{
  "head_dim": 32,
  "norm_place": "pre",
  "positions": "rope",
  "rope_fraction": 1.0,
  "qk_norm": true,
  "bias": "none",
  "tie_embeddings": false,
  "init_std_qkv": 0.056,
  "lr": 0.00297,
  "beta2": 0.98,
  "warmup_steps": 515,
  "batch_tokens": 16384,
  "seq_len": 256,
  "doc_mask": true
}
Each number is 500 + 40 x the weight over its row's rms, rounded and kept within 0 to 999. Layers, rows and columns count from 0. Numbers have three digits each. The size before them is the row's rms in percent of the matrix's.

# layer 11 MLP gate, 256x96, rms 0.115, rows 28-76, columns 0-95
098:467526535542449536461529509484432545479434461487386527507435466466457498520524382506504529425459534476468540522495526543461535526489549443501468525516474558474514552479511495435520526553521542585505486572510501551536541487518572531497539497475536545508478463478513531487508543445438457545
099:492497493544563511609577548512498534479531489514523538537489535533412441516490583482535553491462544486523467508562512434524502440541473475471471495525450474492567471497560485445507491443545606540486564573502474443526482574495479464504478495515564540530517563501529500488529497537497549499
112:490498511502438493483493565520553458434498539484569469573427556489500529468538455511564484522529549450430495463538502491457467527486540458520509535534488429504527524578527525493564469532522551534468519426524561494465430491476469590431524443435443478491498524540491472531526505429534506467
107:428438470549514464493484549531459498504439468449548501547492522519475493503523463493474476528564486557565512481498462542438494508478508398517544535479437500526519536522484465504525525546527476504515595473581524545482489500420542542463473580494479460483512522457547529521440410458497409541
094:531488506537416508493567531487510565447481519420522493466485511466437467432608488504484516480561454531491571488524485550496508506505491465556489486495482495492498550505575413424522509511482435523471458481513545451413474484477545463503445455493512559531570562510472516473502498499537496405
098:536521461452493468529440576455557517522439484461486507492495498524380526461532532518522436498466439490505477501482459488584428504447490496499482534474496508450563525532489513502602489519457432477462425534499479557473485469523489542489463511510552510480440485510565440456459486466603474484
101:465485488407525486504542432507573470502556542500484513447473500483471449540539530569447525550512549531500501472450525471485498455516492543485518469509397469478546503531595489495454548478437510540549552576491479502486473541481578533465416449472509483436480515496541433445473537457466510525
097:501481479474518557559514534436475506476484485490524501580549489510466486450528488488457525456458504484482492459491511495485541511399373505494490525480462376507554505542496492486504524442580477515437514442505520532552534487427482493455492500514457421457523463461563528520506449586510509452
104:479467515511516523485505521399518463460503483452455475595454542498459491537482484431581452460561485503558470429490502534404503499514590533461442514494480448497430514547537552501489464509459468510492488540532499546495474491498570467513565515499462514504551530455465485587490430541559491506
100:491473505485502482465474489499494515459500552491520468528491538506491471462427457492522489568459497546506515473443457455432520423567545525545561534489453425572493545537455570443497483499466505517465568517511444467486464500483533619564491507481465456508517602548493550445525491457560489534
100:544526460464491486463577487440503525471502530489523489499493515540488447422496515485399573531432499441457524481502518476594510428538493531471571502485494520473484573537470508527453494547512478470528515515477531490462509525504513475368459465540509470527539511481506467506607529543531545577
105:493534441496481494468555512491437480537447535462507496485433522491573534494519471541498603559516580570523473492499515522497547511521524477508532529519499461529488496525488517462578483545547539505625523438574569520481463549499488479492526394577503477528572505555509475487492485486496487555
088:539518509466519438478549551481465460532545484492500467472478565541451454585453526497430541530495516579599476469547538493497532486524454539544462518519505472534477550520479539532448415468482533517498503507523508554507477549467527581551553575478539451489530485425431555469540497542472482470
101:463506524539523457514457488486511483507485481468577556542470479542473431570563501559472532514476559476470571504588440470514531511543454544507588562474464532503533477477472456493538502444461471524461561480507432496500431597537462615520479480502574492506502511457514521499481462520485502490
103:444439454511519456507497527465571452461518501531514494566487472489573469450540491579481529526507520455470529527616542508508603517501518451460548496491510535445489510514496554522573502490554457499491516446534521406577468487479470490557499546457409478521465558526511528504514524557479501516
103:577519439465531507524460548471533456501458539577505521534499490520469519467464471547506525512481525467455455516553494461475485504520476438520572459514427558466543522468465489524495542524535553520530503444426507501538437522575508487418441442522497484424483470506551496489508423464473378489
093:480452529492522541499483507472523436482500545462459573480422485507439444475528514520507483500455527451481622489528554544533499483485518436490521538503470462462513521553506555530470449521493466459544457561440475499543497554613472428555474488516547566470490512446517433505460537521448458485
096:487442553557548470490514536481513595491547525521503472479531464473552525495415543445542542572457519465551462520483448479530612424607500491488470516570520460473544518518496515441479443506565497538517551517452520518472502529477516499486472475512583534484558476521547491563481482523484501486
104:467405498497520403502539523473476531500442500455522512531509481502505510519543530585504508483470492552459543483545471462531512471543495460457492506420471437479531528468549492562521557444530567578527518531511504531541549562584458582492513532566496476536503478471555498465538424574476496497
099:481489446493529499489485519542463533497485522422487478417459548500448500513525440599472493541558522596490515466479491528443475552451526515511527526472501428477493490552468455498526528457472510580526593503483604510522545513529474558504548449456527504490448515494468438491561528492539439554
090:448544514483428476574461461535391466493569516473465496558521482511529544503537490523509511549467524553534464452487520519495530576477452525455428544509427512475482573484525559532496515535481514566511504505487460466429541547510510509457544570549497505446526536512393453510461479530526521457
098:433533513500460515485488549484487457543544569478520495495526497535523441497529568467531465462496528529505560434520508485473531572408517448444526543480461553476515497478462484502437490517544481482512500483578451473458538499533559497513409517423584474551516544396543516515491437545473534482
098:557525534501461561526433500494510479429521512482495464544423400464533528540454503448488515530569517522476561437545509567543572517472467531499404535540457495459577499507546519457500482498459540510497484502511468524435534544498573540529464543476541529480563488503579528494472512445522460519
099:492436426445549467565459507439493510511509417488485554558509535591509480464488482549445481551511521476509536538488461542453490425514547546455501524474423447483501465494470440497532479513542522571511576428492537496522489509481523527546484435472529499519531488473516488471550479501587496401
103:515517442484478417523502513480534470498497587433546453481463539504504481542478474491538513526473491459540517482437473487451492600510527491495614505570472493455515547516426553509471424560518547462525475484511525496467515542447537513446505535463514457569574496413518480462474517462456502449
104:479503459479521492445526542512522489485519477534475502451481473559486523547477462453490444539492538557484492500480468490557558511484462468524472541476525501493501512515520547519443519494529475537591456529428609557441549523540523527426571567541444458510570542466625481500472488433491494466
106:455517458556511533495571452547555516451486571474538488502478510506431512507504503545540459496477489465483550411484458501526473521474547502506493539459488452506510486480487521588471466545496555498554503512600471499456574491471612441511483452501485433563506551525466576503481417516512543459
102:462556516485520488546427551562527493494477434523528471477485554448557454451521599524516453525552536495453499475511399474478467491446491497509523490507526475463607521485421517490474554456551438547478524589513530469436530430461493525493463501464465486544497555513478474514467482501521563488
103:516472488498500471531541514525550482554500489457428467487473527467492468485473487629498465515615512506464558488523524484488447464524496502474459522543531485481579523406516514485487507528487614456556485508454487553454511520507520525496443511489488564552532495474503632534483523477493560515
096:469469462501493528529519499506545479522495530457561562580473521523534439521547461575530594548523490479452466469443562455467458457490523555508529515543452455513503525576484498493493465448539567554445452522471535480473535450479555515494525552566488466478571459470503437498571515485467533432
106:598512420544584555474437505465491430474558521540547522543440474541542506529499584504522549487505480506511504488413500510487478551557476463530512522469441531508517541439529513554484476484446508498548554508460524532572507551516538545471481526479489493533521448407525545501481458483556438517
098:484501521508489521433498546446469569427501530478480469510463554491455560478470498491528444542488434521552521479523499559529485513460593469487529514531451547507542549529475564471510450513468455493439540509526582502480436471478483550521524599504537505526450504482498481542381439545487462446
098:566471493524455468465562494496501513525512572457458495562485518531473533472520485533494473451532592462453509498549493476501456468561631544495560556463564506509541506530483388536507552541486530500486477472489529559465467572539478587485454477456526518498431480510550507511487509498549470504
101:514459446517562561559475528459539532524508485541459513520514498501424498471453487438547572476540537493458498435476494555550514560474438475524454531505506524434568533523506519510515487472557471524503416468533577529482528482529521506515490579518495468437468524442565459507505476517415399468
102:544582421493491498509515541432516540512422554502501449527504514558534577531477560518479525483483537542557475481471482422510490502485486481472477535540496543524522508471472464496517534535450514570511539514532494553403543593457540550449481520605438512476555508465531480457486469521535549477
096:485483448509489507547522507479536516438591451509533439531455493529485528452531429464411477392552511485478574493522513493513570520465529508472509449541474394502502460492521458436513484505494531482569457556583487504460551577492514493465507475521573497494540432462477532500535498488479470484
102:570449453542537518591436455451520468442471501506480514553501486568505488451487466506486443482521526534440521477519539519523467466502537493403516500503568416454533504539518438571560482473512467534527531521511416512573500560460467514420475537505451494441505446501508433499485509530480470475
098:501489531520528492525486488520533412506464589440427474557534433463429571523551560509508482486522522518423523539458428533464451526453520512460548500455457496423533507558414444506500453471540567497519533450458497532523499503555543474439521489470524520483447528443519462493515476522518502452
108:518505514501505466557445551517446401466524490509431486455516486521446534532499498493532489492605528506544511455544461532518441480519536510528465533468491493485529530570487492536506468547436503568520589510528525492524504572581501502406573449545567478479497516494512450466492501443532435564
094:518554470421531432516478453475491511503481566525491522486459461525533472448541431554549574447582568569565469553483488558526530456503531507527461509473522501530564497472477486529515517507431470493565484569549516461510505540565506506427526491573510452544455516505527495513493585489458536535
101:513542518489439499462521530457539530473431552452509572479478499546428552485488428547473555450483496565463576450466451569533555506518515557499529573497526485456533478458442461546462475446514509495518537514467506572468471486533481500459481376497501467547548523494535523531476487460559521515
104:491498449467526468475458496374510472511426444494551497511549497545489471544456561549519544462563556593560502454527481557469506434500466504528490487531433488517477519453463526502480487462564536498491492558484487522497503464574569543569512500509471510547433485476541533487449441455505439516
098:521423503524562456480483495400555494498489457498519544519450495474489537540399436494485501484471494475468524474482451476537548490451566460506468491499403497537527528477539458462534412448580549499536502511488525549505492544468459529520478509543590501457433558526525465441509478461460476544
099:547499510470476506510439534476526524465555482484496547482497549466479522528448499487537511527383589504402426491535537468485539494549524515541543453518507513516557515513483509563515473547491440602502500500468518516442524575547474512500477447491538509467523572510542465559470480458452516599
101:482525482480516451470428576519485517577535454489469470517479506478497547425485502514567514457555516510551521372502497453501503508487574486543447526515487440485494599540530465487595501529562547515509570497525539521513502506522565537462444519518492490526524448431556489519470473489477476432
099:471446504545533471502580538466471512527525540545501540538543541437456504503519567492514462500449586553507474542499519452466523500516431567405549529531508457447535445474541544518460429503525466509526525408468488461527532506454519516456440452492524520547532491458593522502504529513529554549
099:513469482535487524501480590508457400530384521428560548462512489540511519470480523480554539510467519518492563422502464503457482501456419527560522506545511521574497482498531493412505479545517525551512571424508574514490542561508498509504546544535519482507482496476539518542535486446461451504
099:526486543513502500461496505503480436516439486430507463604453509534474473454500553563521511474488530532433547464506464454493482509523586520499462481516444563480475515441538540548497537590501474523542494571519482579494480526538555490474490440478449525460442549480527560390521508464454512528
096:514506498516492467443497487506579492486534528534524493436459529526497488593537503481463472479520479624527520493557436545506505437453525517472568576525478418486515492490441522514454474456473433477498491547530489532474404445524502545472429479486498510512534520410565517449542463454530492484
# layer 11 MLP up, 256x96, rms 0.108, rows 28-75, columns 0-95
099:481528444497495550533490507506504543478451518521448509544454504502461537431536521464458462466478473523553508452466527473503463514460475516480459482533471426475498452516476528482506540555513563547418487588466529455426553582534518593560526484507395542564564494511513499417471516489521522512
094:401550544521510473527442580492448466507473470439544443544453478543496530491494493513539491441529497406526512444514484515544564541549530470504508598501513435475496467519509523559493537536449530549529478475459475503540479535534476551497518482488561429530452437516549581424489517517515520505
113:468473457500539593459550496498517504534412533509488520414433414467522559503487565502517523529486483544506505435477498521493553483501448495514450515541526549476445495557542553452501554558535514531459554514520521536474447522469499438448574493431523474507501510504447492513482609454461477534
107:475509525464535507484525469530557429444580535479460475422462555510548473555468563546502466458511528480466424561463481439559502447515483501479508496523507498475550455461530549498494465492455466477538537481539530543573517462501573447518449527445510445440465522503542539458593529557539489532
097:525481471516509408516534545409413507542524482505444493581491475434472528532511508585523457524530483457517439474500494504539448498523547453557462450480489516484483518469494583509587488482522427499499496455508567513448520432533585491546550523564538490469512504505508455542503501425474518486
101:381517552464475495525450490480527457546493495497545557502529476524529451494560504415493486491545468601519510413506463532505461449494481484538564510453480382550454507484547450483522553471496437502554526551511487425493524497503525523496465482529575525490555448461475491491535449482472511516
094:499480510535451572560421484555439535529511453523530499501477506471600479473505512481505502516504478466462469473502536396496549466536519530481448455611483530453482518522446437509500461526476510579374498487535444527549489475509517463486506483536542430444495533537449472499481497529544531495
097:517526507481499523531593535505510532461466499495486425479511549492466540462549520507425458432571501482506475505513497457500515454469487545411491460472571500543495531537430532540496431489500490431445529459490478439557427538485498483562493450406489431568551472474430466544500478507515504472
096:474532522506569494465546516499492471520465576438501486390501552543554538535444418490476543492445556476499486480494515468578524499536492551523487544527526531534550468512541548477497465525595529449472431573517507537534457470488595434530554483501483564482495519548529533475533506545500518488
096:517411449532469503436525491451478495552466525436504487548548512471515472488443483509463477542428437534506505521495530428475462483472507540471491535452495489490369463550485541551497530457459525578489518472505486479496497512501432541566526519522487594419480510512513589468501460481463554465
106:544453478545501549454554507509500527474459542536524516473518454476461529515534491490555462519494560442532418573523487536479533534492416427531562473518479519551592455516515536486456544426495429560491529463470498506440481513494476587437454537516459549481500542491523433447518495469438492473
102:530479547548530505513475526521438523473498476496540440447542494530492568492436555499504509485485510452470375460539456516554580502434526468470481542467492564618503510478562521500450495439463522479480551475456565474473485509498458559488521516500524492558525492504506606476450457507522451496
091:516436515501469468449478498470430500546482544509549557509509492476485537537600515503563416521447487459536396485424516487408535497476515544493542470474551519513476513582462507454498509474455441511474463495516466504451526496416570487467495552509572525524501470473576455497557507523526513504
106:555501441531518479450622512550586493462478556470518489479459444547468487573474591463514563497522494471485479493474443420475469486482505503510463520480474492511536472466569530506477478456503590503465555492500397442500515539481499495499514464424562491448531455467501510490490531539461462468
099:530539495554497483563538507508539525479520460506469437479523521478552511560500518566505493511486540438486501451513590545457557448502566487468406476457500435503478514533493497554474504465525493522463481471500532589495525597435519563551419521498485465521463506514546522518474555511516615538
107:441534520545502516543485528420548511460473464580475522517424507527531455538507519455509557478518548555497480533520432531472430532441432496479425516456460415498456471499505485536534591473470519470463527538495486492535504494532467477502492559467555496506422506432548469418515435478484506446
094:470551457511443468535507523462546559491478455473502479461477481439556514516535532523485502437490439552391519555498446466523486564472494502451425480498532458541528465477532518573563514455449554487518463553481504492490496465580477508562460423465513528500436529526528581448549506511484561485
098:420445461509603473541543542460425480446571497463466462472533535563496475488486457491463497543470487458540461506460489472496538490556520468530528447503431506553528495532505520460495463469575476521452554493547505466503534539467559511546432448495578474467498504479596497485531571489480486443
100:447534477466494504516535535489414555530481459569494545443538544476558491458566503486456445497483504526408507459504448456468499470497476565491494533504564570491470448439523486521556552475514430519545445502494548529464532496541629493503412505492459511501502538502484540462542485502468480449
105:541508484500530490506469473470514494499490537480447504518458543478461469602522469476643497490463548553516495521497568459514481495559433525493461444464519432507524496485473449506499491480516392497499524546458423482511401551527546443490500566465507534452488478483510490492549560552557493468
096:496549489513460525510429425502590473482432495533523460541413518533504527522488449499515582436455543526509530504497446536451458536568432527477477550545530461460481548556475519461470563508503553552527468549537520499488505516491479583562514502580473526465474482448477519484430562494505530489
095:496537452482466476477504519482516508499507589463466439473520545555577557511584507474523460494507482414402534478475546473456548550523506471485457486506436504503518574498489476443557495510507513416493521479521461457478501494534463434487434538480572411492460486554527456468452462540467452511
102:536523511569436465496530560371415550429485485504498480489440440492537541502546424509497549516493519550494578560514493468507464548467442547464484479472496464469537489508467489505462517408509530489407562551505538491505527505477564496510535492526465493469469490513537499486506482431444524553
095:480544498530514489458528496494539451472496586483493447437505501444445507485486492491604528465515496509468495470486546445545563576458437425549493585524503510529540506532519592486517557502467486486444473499549482486488433470514466498451505518520485540525495597481594498486486567453453477548
087:499549504508503431532510517494510494513498554453525477470519510524466556485460541484570513509498440435583458536479517491454450604539458529540536500543491481485505441475442540485505457487473474409487490484487485434435510465449498526454521521478542501593555431418475509490487560458430494431
112:540526485535459451466544535524512497496489500557452549503517489449511487525556447467514592473479559529479487450468594531561508497547523569418447523474548489515531495517476473529463487497563516548517465567488507487504534432478510591499553461483492432557530512373537471522524506468498517543
096:509546580513473571507477511462463476486546500515455470483469557471411476533415471394501523491555520493611464483521504461522475524444525484454535509515575521566504478510462505453445541467543431492510444517448538503545522530467488478501527508520523502453583516445514443545511451551500475524
103:500530491488473559480537480476508495562548546489523507527463507512460502524547442418593506457503442504538514453541609439497503442469461474499459481507523464484420478490538467437539541505537570471488459445532502551558498528455550443507544496545526485490473498525506522458501464392412504496
104:571448520457523437484517509535523455502575554539525447497543538473509460485478532481461534525459510485525401547528512419541513545491521430452531404498476477480505517567473494499469522445470443492555545521475531465568541447497471500485460610487500468505431468569509450535490463534494496513
097:486531537535559485491471488463489574519548469517439413577513528504536580482482433482558539449464545484492485503530473446556517502428505521499428441535502555498492524524528471535509528517515534536502562491461476502453539540422523563429466462546477497561505536556480550462494535576553541525
107:532463496484545471535506474479510491529597424504555485480552555476479488489518519426471550517447492504471539524491482504485493580502486487551529555527475493452490473576498533520568492496540490537526392551529495530460548526604502438447538406451453516452519544478519520578521483456483471503
096:536494562436457437471486532523423443427516525519480515469544509467489524506425457558538467450550494496486481466556465512596465558451494490507480528489498447519521505461611453545464503449483497476492541504405469534508520504506497465547584551531443446477519531481470505558493494544436499501
097:500498494442467554472504497506556462448501504468541535485508508521512436534562537484493413523519451506463364543464515461438518544471497534566505532505586572489544504493491569546517410457491493499458523497504402506591528506483507539545479498486477492431498523479481462489524565475470526498
099:477495487510515522574439620545511521533468562482503493483473469507504501415449494517480473521514557507439503448494504476513428552524489437529400523480540501525497514433498538438514541577467521559514496439550484529450521485530500508500520504583453446450445595475481473483470455516516533528
105:542506450478505493524528494465507562539500473538510509454480399485481479459510530478538455512502452484447527534504519462564481476481457463456475507630422516515482552562565506438415523491514511527515451466536518527499499433498539483527437532493557462575561482495521510437589541541491539506
097:559547474456502480540511440484461473515498492568509509540554482506473587496375505526500515482516557545483515503581521459498495471599501441574502506419498477486482518522583472506563469416513549482566492496503489518525496476517519442501464524523456485508496555559491481502549478570518586508
102:490450436502504456489582504525464508488491392479438456530451560500530493505499507542574495554420527467461514525491527551499471503549451508483485450486511537431435471508510513541466513543519520477523551452533501462419445512522523483492517555439505495628441498495474584523494445500501471530
098:579381491472521451474597442515549489494552510449477500512483528546527536529444488559457469490502459537449459517414515476521453537531437459455517534491522523489441477539533429498519476492423530496493503513518481520471456524511459512531531575471518558465504567536469450488510480532458588520
104:487495484482509525517601438477453520428498402522516504521494515527465531560556517502455508519502501534538485486608526455507513495515502465481457459437513522526538480541572527565427482469480515502378505486451467542494455481526455538495429426526531524507531522517524506541485490581531511429
104:454554558512446474461455485509475544440507464531526485517466506472456509473479514602483543515482489488429454531483503508444516580515502497530489515476447530485473494530432483480439471465488537529456396509550416523516512409502502544545492503400488546529451516473506518467474420511536535580
104:476459481461573508541439465521460497555541505528474495527551518466520464440464548503455396564505559402534479430520500439493470498487505491499522481450468403519507528493536566490457473536531490521483489467532539498589556549480485529569506569466557525481459490531490472475539540535452552507
107:539470517454464478486527458439512451481475529516479551579444528540514482540491499485507512464459471466539569591560414489455518451440498458594469441491428480469514473429514523424476473499554488461495466474516541460483496495542517557509524513499500498496468499517522493390427480451520434529
105:449462480459492496543457553512540515523472469525488554549582438537555543462474524546506560582578488482562475487506528458459425508532404484491531537579500537517456462519519538459524543522375508495499484543478521489462489450492513500499514516471518531485507507438449523531482533556580532506
099:523566510509505543552465551537462510521472465453491520489513484447517475543533574506460455492444472533531550509434470457510465537408554461491522446521486412629466495459518495499483489558516517555528536451458457454388495471428494467540494458450555520513497505468531496484487502474454520523
099:510607519466435465528502478495516549569566565534419508467473508470557535424517516517567520439517523466486471453422479421559510527483505493516479504526482515457466578489537501447559562524507544493503544523434460473473542466515560521464494552514505503523533473474538490541522471567464509433
100:549544411503520493464509447534528485494370475526489519545543521516505461470523543506513555516443460550546501488553429541531505509486559526546514523511469489532480519416511502515554545537440434481512503564558450482514514570542486462509585539490532432449502514502418440531479513532472479489
096:405482531454454516522490524529524474483568516403494481546450542539530521479446499497453490570456520500481478588465502551482539509518491482595503477522490450497486476449430510485535482466564521459516454559568465402433498481511522438494479540491495584467497471520505513504487449482531547566
107:491493531491513470491514531464534470472550466569459473487493520542514389585521585513460594545505531457516491478497471493588487518391533502512583483524511570519538449487534435567493489473500462434486450478478457490502425475477486497471535530487524551483504521470504525483572500579494490504
# layer 11 MLP down (transposed), 256x96, rms 0.105, rows 28-75, columns 0-95
096:452463465423583580489574512508438440467482463431484451447476487524469495506538535443560450444555538532524485419486473482527548477436515435505468433504515506488513444449578495532465503465469549417493455481489504541518467527482488530524498465532450521549502525549483536508492490464438501456
097:443474580504563486575563505421446452550484500556510465467493560485464455533480555558487472482452519571490527554421473534464451526553473544535503518495522471510569527550517566423492485497510511404522449533523516517472479527530519498445399480491462498494494499483506505495531493506457570531
107:422526511535466453554499477554419558496556492458481541545478481472508489476449431543444475491486417483495529465485528472551570429446488473463505482458516451468510468428461497549527477557529530556431529501406536493486547540511545421514466560490488535499560470521486468503502479505557550489
107:572523507538532476552539465529512497514528604417516456477538485504501521514548482547565499518531546510538434543493466545504520512528569482546500554526499478491505534480479482508473513524478525365497477434546532517475431432454464527384491466508541468457554509515509522511429512436518510493
098:490587490472514509536531522528523524402482480504529477448476495528495498529483505486486535514440440529487511550539431501512471466509485431468533538474585480433536530605512478434492481490492530546452455509569466507492551561555406465495549479477472555557489484504506556485551448574479528547
100:514429435530475510535437526556503539486507421461539502503534447525515470454558518572520525466461471447464466475523531477457515497461539504491553581523515530483452498530471544499537522502470461520498497552540482506443406531513513505523584431547596558423490470516508473486467514570576529500
096:533552556491529465456535505511553489508526522536514501489499470474510502472509490489482564446450520552544484475572467459525534557500517524530573485463595476504520562506562480532484494533551525487489490474592527551576515536473530523507539489551491502575463482473459593542542431534609546447
096:511482508557468490503411492495528455541521449453553497365569549474542495518528504470542502459405506474470491492497449539543488522481468567490520537546489480563417530551514491474542483526529475474442512566446516512439465495497547525499485487508482470520541523530510511505456569492387476454
098:488500460486558521447489507434433498507528557432465472536491433492490433470471425518535498485512537509563508528497525488523491532563515498468464515551512445565499474550547452586477503513456488516467497585504464586483553513503603538467570530448516487542504535560471462553453553475541516515
094:537487517501444503512513527402410504596498479512528514424474551515470575501467501458455501452478512493520469513453516503462488465498492502471480478488438522532496484461462532528503512443524529462508437530465463443518490407479483443601522532510492480401462455497505500512564540598449520539
108:535499490533495441503546478470447506444500459464579531458472463520454571541511527558501493500473489500534480454456481482516466390478505483519443476458512481505535468490486565522503494518528523507399540508588492550477497495481497470533481560547486529475473538509581458537545523443534397394
101:449475490557525410530465465555549481483509512446502451619558487500547489551514541560436501477473508478505455485514532522471548455463559544548507482503551524462553497424483566506528518541460529488409510508467478511537508505529464503449518488458519526506437521514601491497437486432516559521
094:441537475515468495524552479474471465511451450525542484531439567446525497603489491444577473483526559462477357490481461523546516551527508498514466390538528487477515426479457479499526514501587486499552516577500521491468543536548501527493473504494489532512480545536545531500503528467545467484
104:545442609489484426595478496446452498575468474504451471508510544429442532487519483532485524552470486483542524554487524465514450472527492522567559535448502428507529517468468522517476442549446458396487466489479519539462465490581481507468551565556506554477512508532506470508495492513508485533
100:504507497461490523521457478462542425493432456545562500458529435500484550461521568615575535503467485535445450517510458513477481533594537488503550483538576471497523526598510546554471554444490530498514452453471498425520511442506497458488542505494488504452504477433495526488431477488473505483
106:580493438507526563482547494554511454501458515517597514464495517469475485465517489519515517504501450504448499569493528537525481386546549540568460511519439537502505534479456507478458562465413561474462565501547536455511514504512508496506531484520540560425460441551551527518503519491557492581
095:452513533513539510530465490453443523492486493443489474517509452550465555464512549482500449456527519443545503503476492469482515491466521553575492529495472537538420567483457442453454469530502466602539544529502513490442496561466597538465494512487452497457544469483428467591461495409460462490
094:462484434542531555439522445501517542421472484564518392494510479478464433502466513511535462490549478485489518525461532499521451477537533511446513501498531481430495593450524473574557559444508482482425484501459499484462519524507483518460557479529456532508511539636535476496504459506462532465
104:419550434481475446446517420530488410488535447510504513556485457483484434542452475461528500557587483609536509503527537546479499523498566498504506517524515548470489486475494460445426480459513508516529510465516519479524399433495497504535527491498528464521495475484544539414476514578526541484
103:603537503463509512497554602473519525462453553528512497522448438508452511458512545547475472510481480442398427500497503450557483484524481538508554489491546507537458435492516497502540544480552543474592502458550537470437502505504542583528508527511512436544522507496537530446474537466434493475
097:408503505471551494504421533446444464496515471494439522510521556568547547511522476535514468594518493560500491425523522518485486572517535511494488484459517505475504451421440504463491546510528487357482444428523541524523509471495454441447495508521520472506547500531537467537514511449483453454
097:532563525523430467474472500504498548580465495556455530521540484474431562460511550550514524499421525496523481530511431486555497442482473543495478509465536509530527600499507501499524550544493528548524446573479518549493447446467440510539511510565488497465491559464459517495565546486605535445
100:501540491540506495488475498532523480408523498538423521448448520454498546535538511460488489443529478570461565483456550497527471540528497512471443461551437491496455511447577466543503481568454502556450509488481481485555484513536498464464564488539488470509393510540430545538447572538443449528
095:563413457477551493576512464504429496503538525421550508544457560488439429559539532517528497537520525571475537483545545546478516475510545488491544601505479515474465456496490462522491546523533533539509551504545557477422470476481529519443432456555455473503543502486466555531528503469509462451
095:444511545450525427486543480533485531496506440513490556508509499427474573464518487557482525456537483522545452513535541532472511461587507496495486498472510562556458415430455524484484577477453412441515512548442468448484511469498508460516572454542466507510473511545466526464469579518528510574
108:569456541501481567434455492417428467511494501576542515524446499447425482523466452535505457492559452506505502510524463527521547526482502582554473543473561497470443449470543493454521548541515398481504469497551505509506487516514479509553511478454493468522476513523456528411468460453514538584
095:468581485497502461484465457410508500464550512469523524517493465527505475474509476491463573466485468486526520439435581492546477478539497496535509552474496453510490561499534491497392436588510486586510485462528474556494480506516491446484558488462536478500459477518513467425557541568485478612
096:514509502497397456500515498516458454474577511524576492521551512470537522520482475545521521451485518586443501534463541512552514460516469507557555442489456531477583532460482469545490537485499522508495474493505536554476470452546569483473511491416541488466537469450617538431574496494456544513
106:559473525572487529524552500537519472483495499483477534477489478553460514489462481556593491513509511492501559481384479520484491544538554499503541545540584515548443509447555461519455453518499522457552462476471495456466462537440532550488431465505493469523458554416436498486578534501498575542
094:539472552539557477539510478451491435544429516477480547514503506422546519504533445518489507497511533457601510528557499476463539461483475527523473548571486516511461530573500430555481567500525566542520442509511505455517464499562493593433397479450530478457533484518528503471528482520553482523
104:492509529556471399521475517516483492463555465525388519493522494484456524517521488560564485461538435492465525552461468493496479517522465524513490536548477536567510514548501548524517494548488530497514513480533493483486513510413445543504605506558540425569507407461469487421509464486576464514
098:468484530477466565465515513462515494531530405539558440515543513525558491495506552492466464476436566532519480502489603562515550536528428536500498535534487496478472537538525576541507503495587482525545566505505503521504515541512550524512547481520483512475440458614499504490477582455468422502
098:478472542441492474489465506520520503515432568559490492520546475504448418490469490520433498438506493553503482480481519444501482509540473549490446431464476552518535579461517383480509538496488510456537529490499468443490422553573508529467514492459542479535542567597514503455460421520539510489
098:519491585468534507481436423518523465514481514423520518560520479487479564536452559565431507463530482491491493520470426463481530483494517535446527509521478486575527426562517517531466515506555488434474444471454428516517435512537497472486473497477504451580462437546491593512501521579534500504
105:563450548484571522531481460514470504530471510457501471542454551559568477555503527506505461486482494524467607541482431450509547486493473461589593517527506493515427487492541539463532480493526543481552512486516485474504439471462528413472475548497491509467424419469512488511488399500458483484
099:603557460508551537487469511525543558561523502452473491448470569518537453525469494468528554474430453490477491521545461484483475489450517456496435548480507489525534481547473486479523579528466520544466462487575463492443478489426441429536539435442557499499457493520544445472516506530413497493
102:514482494570537528528442540559515483432488556487471516452407471497541535510496453399540575433525526517477541531567528502479480524510541503509459505453546465568440567553504464466443509511536516551444528509525483492551499573455429538490542486509517543490484499469554439531465452550464514502
096:528508516468491498528502500499445588429527466506461407480481518513495504508451521459524497548452475499528478492473474500589502468502451468524483513443542453542511524416446503571533596487464492526490400512534537476446512485579507511423429452463525538509557511512515497458458489508481557582
110:515504437471461521477513509329531515496459470511519443488504502539513504492492464484526574448472513527488437547557534500490474496546435536540466490514503526484499534502511516441433533472516427586503468518538471483498488477538525522556530467530400472467434525480593537534515485509473552546
101:558489538418524509444561536514549521493496538470545441432482453486580511495453442481500569473515497509527542523596503457549506450481482514495552530474526449502480577527513496486484446532448509531564542463496445546548501495496509446516551484535474513538538507516478400495491517571401495542
097:476482484513578482592511428525532477473457501477462503532524534484494486556505530506443512525449496529514487424540530568512548465531562537465572533555514580495505551522470587507466554519506541552478496532490486466435465529532468495448510431417567461447530457518516503478513441488584521484
105:454586555518485600488492547586464472602516507579624500498498498464515519487507517475502513465478534488500481461477508519480539558435485436521467499513526490518496500452492531482458524618464553507465487445533448534507493542517477494510465425492539460488503482512531434497514509452431527496
102:498547473509572513453502540464480485495550512541484530470517508537549497457507469491576476476549524568397506548502441445474462508509448491484495515443547517521547555533485460509506519443406526575581548560483482557415482536526471518473496454458501465463521518490563521495524546510599491467
103:516509529424431562488482479592573425532523489470423538523504513537429533551521469419534476536494559555526545506486498527557533475510456484500466527527497534521453511488481485512519513511537493455548513538476504480444479495518515422416450471522538475482548530450488472599476563524551477440
097:578549522527486471505416453568529429482505560487476540571536455490497466469467557499437425516489499509533474488472489491497528547446455527531548507498580503554522511545483491535519532499473441474454445457548428426470428483476499529469481554597488442443530471547515517484547507455488514501
100:519495526497507544496560530464518579479558516432462515485455485450495479414426526492500530502545534524450491497599552500437494497451474495497482502543463493481528542503522486529505416542403534543561549521454555568540516491499462502479435498469492542509524453505519529546558537557484396517
097:469571500458513493485515457543525485448575528540435516491574531538542500544484552484561434523482496545537524541539513573530420490510481465505553521521590514495497483481520531482557520568553590543406493421559537506516506542465536526543520504450520475509533518483505466516540445478487450547
108:487512482528461518510552444472530502494452610549478480498554481461487439489492479527459524497474497467494454509487550467557499559511501540505606539512495485516504621528468500495507388490429491589571469487546497542472486538487510464485499514466452536494541508501458494581448523525585482509